{"num_hidden_layers": 21, "hidden_size": 64, "num_attention_heads": 4, "num_key_value_heads": 4, "head_dim": 32, "intermediate_size": 256, "vocab_size": 8192, "hidden_act": "squared_relu", "norm": "rmsnorm", "norm_place": "pre", "norm_eps": 1e-05, "positions": "rope", "rope_theta": 309000.0, "rope_fraction": 1.0, "qk_norm": true, "attn_scale": 0.317, "bias": "all", "tie_word_embeddings": false, "parallel_block": false, "extras": ["some layers without attention", "local attention windows", "paired heads", "gated attention", "capped logits"], "init": "uniform", "init_std_qkv": 0.0744, "init_std_o": 0.00812, "init_std_up": 0.0744, "init_std_down": 0.00574, "optimizer": "muon_variant", "learning_rate": 0.00785, "lr_mult_up": 0.651, "beta1": 0.95, "lr_head": 0.00738, "warmup_steps": 24, "schedule": "wsd", "decay_fraction": 0.598, "decay_shape": "linear", "final_lr_fraction": 0.0, "batch_tokens": [8192, 16384], "max_seq_len": 512, "doc_mask": true, "train_tokens": 85920000, "max_steps": 7521, "dataset": "wikipedia_en"}
Each number is 128 + 24 x the weight over its row's rms, rounded and kept within 0 to 255. Layers, rows and columns count from 0. Numbers have three digits each. The size before them is the row's rms in percent of the matrix's.

# layer 17 attention output, 64x128, rms 0.219, rows 0-63, columns 0-127
115:101168121168111118113148150092141152152051142163145098104118095136134135122138097142144138148127124149132132123133115127118132111131087126132163144098117147122127102078128136140115102108119134184165071086187122176128161181138079115131107109123136129170127163122127105136179101117097122124141117128147118136149142125131160162139135112123154149138166121115110150127095083138136147145136
101:161128145111153085120132117108190130122136091142122106107133149097122119129121124131091085141088115163155136129086111103125143166157136079139135152122118121132133128122128128165150141101117114107091147152137167199125146139113150113119124119137122091191052121127164149125102156097169128134163090087103130151144126124132099115130143143100137111099095124122114139125130093112148140145157
099:140071088133102133170122103143113135167117156141130154141146094134113160118104154098136156096138111095147121141076124123115125145129127143119131136132131100132129112120161145116109124096101133133077134118096112106121127140139100078120128152135076100088135148127111166121088155124142119096121149124100134156099143133162146137150095128096087122143142131109157156045116163128146182170118
092:111114149121166116155097129136144111103137111135148072118120146083118177148127131119133131149133139102133151136129132141114113137073149120120118111136129101132106142134161118122158105120118107105143157089083136109143109164043121166119125138138105126106114166130165129140123156121082107100144128125124122133121142173133123147092126159158138160113133124170144134076154157105180187138172
109:128086142126098104114158117153160144129151110081145127093078141156134111138104158155144121173120133135122149089139138126118140090126169133142132112124106088148151175160117152159138134104168107164148125143124143131163137122123128125100105186125117180128094100091105115146089133125142132094112131141142169135121137119117156138051134142109109154110143104153130115128113088079134144100154
094:136102124159129132123118127138127111119152122158143130132190146121115144138147140119134118072108106116129158166068112134155146109122107097103093151121150139129142130126112155124164128114103123143114149160159109133129114115140143152093109135129166067088129099146110112176094093136117159143109165115094078177132151136117190132128129152106084113074149157138128124138150117086106159131128
115:122158169167119139099103132130129156104135140113127073146107101106081110148127094134141117086136111120127089139107190146116119120133134132111111087140134109146136153174155135140107136148101136203121113120081140110168089140152156111114135114154148162169155051137128158104135125112147144158137110118140123136126088122139118145149151137146152141144140107137170143122105139167116142150101
111:133125176127144120156139086156123110129112109145115105141142155163161093089137121177164148114136144155097116156113139133176150119187165136143088168142140131137112118087164109132119174115118136160140122176093112118155129106146111159199119116135170121144109118133139128116108145126120104081094097159148147112138088130132144079129131117124107096152141101134132141100128144122094144117129
112:098160136092136173192122104106123158128141120100158138130097106142126135108131134143153153136137124146142152103155132145132150101166078092107123143125163084119149113128095103127166096123114124159147121153108137124115147181114157123148104165120107131103138155159108149090136069113120124150144081120090117116099120111121144108156153132178128111090144113118134152136148159090169166140131
091:100125140177071143110117148127135132144126102149149128184132136103139119122162184123108129133130119164125107172099135115115110178125157124127162118149123109159103109119121129150079137128102108139110098141170135149102136131105156107109133129090117153113111154093077112106129180150163193096140129108128142149111137138152086111105141121095100145157138129093126113130071129138160129142135
103:110118084113136120153169141138156136125129121113132116109062175123077172153132148127118115125076127124116114095151126129092126100142102107175190101128062105117155119121130116111146119111183122104139108137145125100124080110129121130108089120148125169135109174085129131151118128110161143100115118136202136122118123136114132133094118110117141137132135143129153110144125128090122161140107
097:121122109142122129123081143125171144118125149136100147152110128120123144125119114139148093125133095144159115100177094183123083074126130134109157096121155118139166137113116107135106114132148162158125101127089179120169094147098116096112154125129125154102127165141094161103133133141132156086179138110176119122098126095166163112127130117102180125163125121081131147156113142137127154114132
104:141128088126104132150107094104113117126134140106090136073140111100136127152135111127105119138104117123161127163150174126124160122110185127102148129134113097172127113152102144146150138156117145147117133118089139092140124172128135103103099126104124152151146067127115144123166143141084123162102125120102082118135134100069155137102089118099119131132124084107197136132139081120133113142101
095:127070101110115100139172113119112127160140140105119114109118149153136082121099105131138116128140139153144146110137075207103134161108124142133170117113096132089115117126162128164131126157102157163141146134122146189069148139127106119094156152111123141102129141124123135138146127128154161096133094097172120127094138148133106178116094098131115137160117147135168131104121118119102099111151
112:078160159150140119137120100105123119109091170151136114143114110132119101122140080110108114119154076136123091117092161159143164127108111145116130119123133099154130173120089128113143152162130121149096193170109157141136153143116132056144094111146143099126125144129097114130133114106155193074133147141141138150092092134102098142144136109150098148116144137116103150142110129116121113140132
099:144138173079148124127145116122111126150122097110131134113112123157126129174098118160094171117130157105177138151105170146141098136150155166082147117152096092101122156121120158174149127124160128117128067143125137128171150150142144114188137125149090159150110155129169121140103129133087102151110106091152121159125124101143157131136146171120089137114143148150099136106133119152133107117108
100:145117140089152112133101134132107117135161102145134168165160110172113151138124139112103146139124149120117126099132135189119167086120117149116148196166114140133153122107113152162119104132142134143115145107145140129120104091117163146098129126142135070117175150118110127130169098144168137140113163143104123153109100141094139155102119139115049085130109115121113137125105083141121099100147
088:159107110148119104137128108118150120129096138138127089138127139112158108111124138111108077162106112103135096120089127121182131138138135161109121120149121122164137051163129120099112125143147132075118171133107138095149161111110078103141101135074147157147132116072150089115119134144114071127096153128123148134144121115117142127146113151124145123141136117104174081150126099132100096094104
115:117099112122124099147125148099066129132136150141107119104134146128132097138111107088122084133134155144105126148140086143146095124123147083141121136142135174165112135165129163125129133100079149138127106144113096105094096157151067129140162125138117109145144158120145103168132170152117149151118131094150132107141087172155134115136152081169093056150132131130111118093132148137135137118127
076:149071123115129116077118154174158130165113140125146091141127135119145137138116137138140156101095121126137117128132137163112086140144148173146156102143149086129176156123138126121143136143123119140129152100134142181140134111119108115123087162159192151132165110064114100089149133132085136134124102109126112114153156096174153086102116119094137126118142145101110110092123133164139140129094
094:123126093095138118168148114137143183106147148143140147162133130124107101081101125114160137077106180114105149121101156120122116094123093123126167150122091143106114112129123126090121129139124132079167094092103120116133163105162091161065098128128143081130118165116135114105163153106116123132103173164150142152109090124127155125143116149081131142178114125123143139112128122124127135128149
107:147110166125115138142147126151128104133137093095161130129154101161114105167127129142162095159135130127163103109157121089125158118160130164087127122091110119153124176122171133074109128147098115108165107094116125088121176119154150088111157128092089167153150104149168087131147166124143126102147113117150136138134142130118149111147113158115121128156154102145097143102119166127127072128140
095:107123118158123138116093165131116109131096101153172134137094138129149134134159098149145128121109136117160086129145123097117143118127116181132127112137146098109128143145150146126142126147132136136160146142045144131114139145139126063157176072091082137111199171148130123082128158116174126110140117109157107148147140112108128120136104093150142112161114124116121104133091129124154148108140
108:123132160130111144139133139135110132157079108089138134109101113128156147068121108121147119136144134167117144139151133148140121123109113097105108112138141117139122132154183105146161137143148121137155089139120119122093121158151143064155132163106158091119130120182114157091143133129114090101130064155102128122123133129134148129168165152149180091139137131120137115058090096112153104121129
094:155116139113170116114119173155071130083142169142129170137107150113132187158110081122100122115113164139175136144144132143113107125086150079130143141096121096143154137120143095118138071136158126107148122149122125102162081158141112122108120132130124124121133137113083129125139133151119170126119151087141086087102118155121129167112172128095103141122128127107137143108140133152179121121113
094:155090170115135107143131117151109150114109151146072171123124131135129173141135108109120125116130118161094170131158166134116096086152136132121146086076123153105146107101126124151114145120150129134147095120166105122154153100145090130165135104153085127076164101148124102163135117112136142160122090139100089128125107119151145139106111145134158179137089157105165148145162109110111109139141
105:166185133075108120128149119082129116136185134155093137085182084163137104073175120135157147147130142086127163139105120104179135107141116137115120111138095167146102144118119119151116131145090123132101142148142144168105130137109131128110131107176105116145137146140149149123132155092128106126135133121057143155160136118135137127122108132114171109148111117143136156163149124135127121146135
088:148090109115106087139113123110157168125104108136109108132142122177145166099077142132142129154140102156148088112102095151117131124130142095156108128133114127118094127104162062130100146171126182136172132136160168140157151134131083122122154128126149104146101124092092161122161142138137099122145111110158133132191118134114128126133165169143127122166150140147135142086146120140106119138102
107:144098123117125125156090127135141160119145139158088080115135127080121118126110132140140089175134140191139116089099148103105167077097165107115116142124134182125119119128135117090119104141134143116166144164130120143098140111164126098119140099130184140138143140144086120148112177124152119136111100083149130144111145129113154148107117141142118121170089126123163131108090169098154106110138
109:143143119149110187114106165151148074175149112126163151144116129087109170113130171158122151163114121132087142129144146074137145117146148074126146127128121151125101128123128130154119159148097140133175103142140102107105088185090152134108105111114126135134123148147122143143083106133095133141166164144094138110126167132089130082112176115125139157147134134134130142139116122164107124124107
082:134053117120159176165125148148126129107130130090106113112174123146146143120129107095122143140082150119116140146109164102127112105157121125101115142145093145157154126150140143101137088088122134164147113120103112078101123145116124116052103137107136140067093126144119165144153163109154172122156146125121110126123134139128188112102136145141094104126097095108132122132124147135135155127118
094:141130114073128093144126141104126145119136133102132138097102063117131140080111106118152137130111131100166154126101141126101118131114108110108120162121117137125147118135156114131134169099100159064156075111119129123104139155135119137098085112091125163161148158093167144137088174077124130098122165110107136140123105158149143150117129160152152142111104111171150136104098161108103101134114
088:107141124097138155143173139106094096122131111162180143120094160097127089160137100111094091141133133146125113106109118116127145174126081125159134128099134121161121113135119117164119116111080112127086107146119130138101145195079131166141095127094102133128095150136124137144096153133145156160107123139117154161123135129144088089155128102125118173150121104106145118141135118113136182152172
095:126131099091118116148129104123110126157149155133127141106162106125152111142121140114130104174149126151119168132119147150111123158119120119119132135089139140166117175168166133128132156134095118156133150151098148128085118142117121112066140106130112149136102120122145131121145120163096175084156167125096121123079097149145097104167088132137120175166119096164076120073122125160104112104115
080:142143092122144116149141099113081120115133125088126167136177103154142112117128123105151108095138143138101139120127124125136151116142141124147164158116171147127069099163133128113129110132100117091111149132092110121102175177075126123125144159142077119105134122118096118157130171124148165111137109148074121143123121160098139139110144069103127113160178137152153112128128143100122148080114
096:126089134097158099128130112137119146129149114087090120092122146131134139113084064110102103077136136137161116178100106122125139124136137134107108128160103102093075132139172107124163128134113128132113080165122116118095101142183137138120113130156166106104101087153154144088101130128150148102142125110133097131147104153115179118142112103133133107127112128165126128089147111111161137161101
114:106096111171095097126164141124081133147113136129130126108154124122120101137120161105134116112106146114091137176120122148134160121126121113141116096113106143184130129145108129130108109078146141135129122135127094169185128174127089153117107144104138090104176150123137153165103194127111130185106155164132156129120117152096125107122145137117150089144129140128175112135143126141181152148146
102:143096155115100096130152134120150166134141096074120103136117128129132137079084131100125147084118151127153124084112164125101127098103099145126094088148100114120158116111139093157134112119140165168146095130161150128134168125141118120133139126163112173129132198138128138160134120104128113177144147123147144139112103159144125180152161143158160117129164105122155115105097132085120154120121
104:144141124121100137171106143098111121146130145135125131161125155174128058146147140129143175119126111124122172134138158112164147129103136125112123085141107137146146156120148092115113102135119094101141149173126157106188125127126148139137147077191122096142124139161157109099118141141110120080165095131119112146117160145100139186129138146142129132153112170112133138086139176140129137119158
098:142164112143106095124108082088113149121155119199129104121149156112129107157148180121106118141112176138133151155125164102146109161131121134171113097151143139153136127154120115150112116143119162101110129115145111173153122159125127146122128102142139109177140105093120125121122139149141152177074125120101130144138152130110083084160120110138130123083090149128151095105176127163120107113147
111:141155115120123101122130124097098110111112124132135137151131134131155159140113096141134152161108135120164151146143103141148196091128119113122154139066129105126107115140115133144090125125074088086113138123103113133133107160185119153159109138097152117127122142092088075162117119103155108099102149060098128115131154159083146141126134123094135170119134158132136151137144129144113137149177
108:140104120122123121130158142099139123152174093081117125119098156124136127166129129139114093107095093139132115102135118099142149121144110106121157147122136175101115119174123104164156094160107134122145084153095099155160090145114172081120125122147099121149147122134142116100124117102220094148175131134106146095135135109124091125146133114119131122138094145150158084112138127088148134130105
099:135163144086154101108140124118137147116085150183087114120144127118178090152106079140073120113169139129144096156121158113178125138150114096141105115119153169121118118128144119133134149123131096146106091082068122119106157127124143130121088116127136153115129104111095096139171148135114116124113140096156121127108104088099130104190122130128119135096092120143114149159135124097107139124110
093:146108118139130112114125115128079164157124115138107136121135100090141152115111140144095147137114106127131163175149116072134124124091158126135141101149124153133188119136137121187139145152121135124135146113105073122155121138096104123116101139149094161109124148069121142183130120136166104129138130117128072104143154145075132111109153140091146127111114136083159115118156098098120078132152
098:091161138167127130154109097118089112108108123094124127093102102107127169078138120125108172146172139168109109136171145141122156155101132102155124120132126090147098122100095149126105136137180133103092149103134098109106096114153093133124153166117115170150094151121105155120141130092091144088114099155133112097112128148135110149132148131156134090137167123137123175161133092139145114113118
102:092158138133104119079167122160149105129063110145145138095100104092161079105145112126118155118127139118089124106060159098146146144140142120154080124113106127135119109141138161149134130167104114140131116145105090154127105107112122136157115109147160087158162098103131142115124150106151108139122152146137138158168110136109116145137140146146169144110124105165171077122116082109120118125137
105:087109103128133110140109143121139124122112125139135131123140140169127118142146094080117105074092108157149141122108110170114098132139095136067114135087119159115161117149107121106151129116126092126141189127127114120138118125098115160144134121085133146085121070135126085158134126140128171131146089127148117145087138140169139138150120176150105143167103154111125099157194138104122146133140
107:135119100133140070161158105114108145147137179107127138156135150149098168127087144155089122172145152097124131127141096140158141160107138157095142100159096137121153156079135070093122144143159129130101133063126139110105105121184161121097141122151138161121118156121142123159141106148154140106127139131144155103165108090133144139125122127133133129160113143082131151114156150125105161114134
093:105126105146152144138106113135106129140160114119122115104135152121133087150172136130129126119129148141119139145121170133175135146142153079143137150156119164127133126157092119138087130145112075157097156123094105121113064132129114104114125148152157123125127101150113131099149119080172102100140129096134151111096149165153134093117120066143121112163111102122155116180152134148056149136139
113:103093087131102136188106092095130151145118127110092124083105152117126125125158155107175107165091098126084120132125131138090099134119142145131125147121113103103099120125131119119166112135127132107090139115155117170139155120135126110162160148145144134109111108121100133122166127077154122193129100157135131094111110154148129133072123136159130119170137154142124109140159128098169139182118
099:108109124104103164107152129110123112147149117131116082170133143105138106124166145133132135144124080127127115166095098121139145103127107116105076127125122089142129089142115135128148140173114085095157166143053093124142150168127119118123114142124173101164143150099130090113125088115079146166126160126139100125143152170125149097110129121121143126143148145127120116119155129155166066133143
089:127152089103114110142152137129143105156124096092161151110122153106122062187101119110142107155104099112104114095150114148134132088137113132114122153116142150147129164148122105146116076137113109157142170152118159165135120172133149096096131127134128106133105090161120140086160128126099066110187106133124145105147128121125146133147088098148146107160100091132123128129131086145115114133149
100:098148155131109163120148129152113113143138133121149117136115159131121080145135136122147109143115105170139109143136127132095164097154139127114112102101117166099123114170110180123088161155091120189115129152164123138081131113072133099120110106094100125164091145139143099187125156119109113132151110151114083121124127160151148099118113080107159169128140125109121114140131143113094112169151
097:126120125112151149171103108157161074126135145162150130163137122124099126169133161088123121123084119108139116126155133145121155119166094123158145161132150114129120097135171121128134180124110122093144109097081123119141198117092157129109128110070116138127097123161161119112147131112140100103123153162116130150139089131102120126150120117102138124078143127110126127115167178145080117144095
095:136122087132137123157108126088175168127117075122144106131121122136145116146128157142124120145123091134125139099153139141166128126090120118097127156159099125104093094157134109123107146098164110168118123115101130114114155097115152118139123163137141075101119162121088115090145139128149067098166162157121155093126108131106080159124089173151103167133123127140159084124160115149143122124124
090:159155151153126129149108101067122074109168113116128117129097116149113141102111133139174160139154105109124139111138096127102130098142106102115096111129139136102152132102130117108129131149166109127137129121133130069185130157081155115112129134182126129133169135090149126201111095102111164103143140124134150124118140113111129132104161164116117136164125197142115151129097121153125115137138
103:131090143129164102128151115159145104113135129105134147187136090141141142128110147134163187142119111121105122132135117140139085157155142115102158141116155112123100132134150139112086134156163126153104105122124125141130099129147101121092119145180090097153154082100114108152112136063113130181152145107096127092119138084157116126135124160121082133099167161163134119111110135152130124087116
100:107083125146111135158164145158094153140110134133113131122128163143126136162142190173137129134101141101103137210098141124159105126127141115149080146118092119133128151156151113117137132150090119148170182126101130103114118097137117120145154115125135140186128130096135132125174112145107157138098113141135081087162130175113152131145150160148111143170141112136112095140141149155130128128136
106:111139092153113121132146112103166160125090168190086129119131151102137109148135130101139091133093117137138135097154099156129138099107126151157161078147158123129101143122125125076136115103138138136101126076199119136143152109120079094100093113152146111144117131112118112105149186143134097092134141144142139127146144120140139129113087072096154125116114141164124136130158163124137125128131
108:136139118126134076129102142116119162132159139131153127128112163137104159168109179147103128128080145138151157123117118106132147148145129149114117117106108108120174149143101094094126116116143185165152116142104160158154094156191096130111126101151098146148107104122138106136094074146105127165115154123138121134123174115106132155143128120163132158127153130133105100142186159141157165114097
098:110113162113088118130163111154175145103131138091111118132129105167157119120098153162136088127171156137146123099109114139135125115142171102161112112141145068132133148141110126121134149136140101137103101126138188080089089115145111140179155135117131137147163099169148123110078104136134126145099100127127159148169140120149156147120128127119099121154158092132128147191120154121110128147108
094:124142137078175167115125171128126138151138136133133122117126132119093142088075085125103125149133164118139121132175099128111123138123096147108124149167090119142145103113122153140162136113149120118165084148148090201089119129134120157129098128089141164135129145139136137107154118158117135153099143117177125111109161142113135133119121144077066073141119094113125119135119143121172135137128
092:113096104098096138168168118120089150171118165150091144133101149117119136117120151138134116121142153109128164081115150116159069124072147136133115131114088150117166127109150109146104112150100134127126153119096129186096157132164103122119157082111086179116108105121097143115124124117113128139109134123151141122149164090169135166121118097125124152156095106115130168098129130138141096139133
091:149121092166132094116096130150165108089169069158106086095153092155132142095152139151117106178124110161122148126130154126144150132118137157088161109150123121171097113108129127104153101123143112137142114138191147113114138105131130158115099106055147152122185134118118116124115122169126139142116131142101126173127166130119101110134100152132150153130149103154157131111151128106131134138116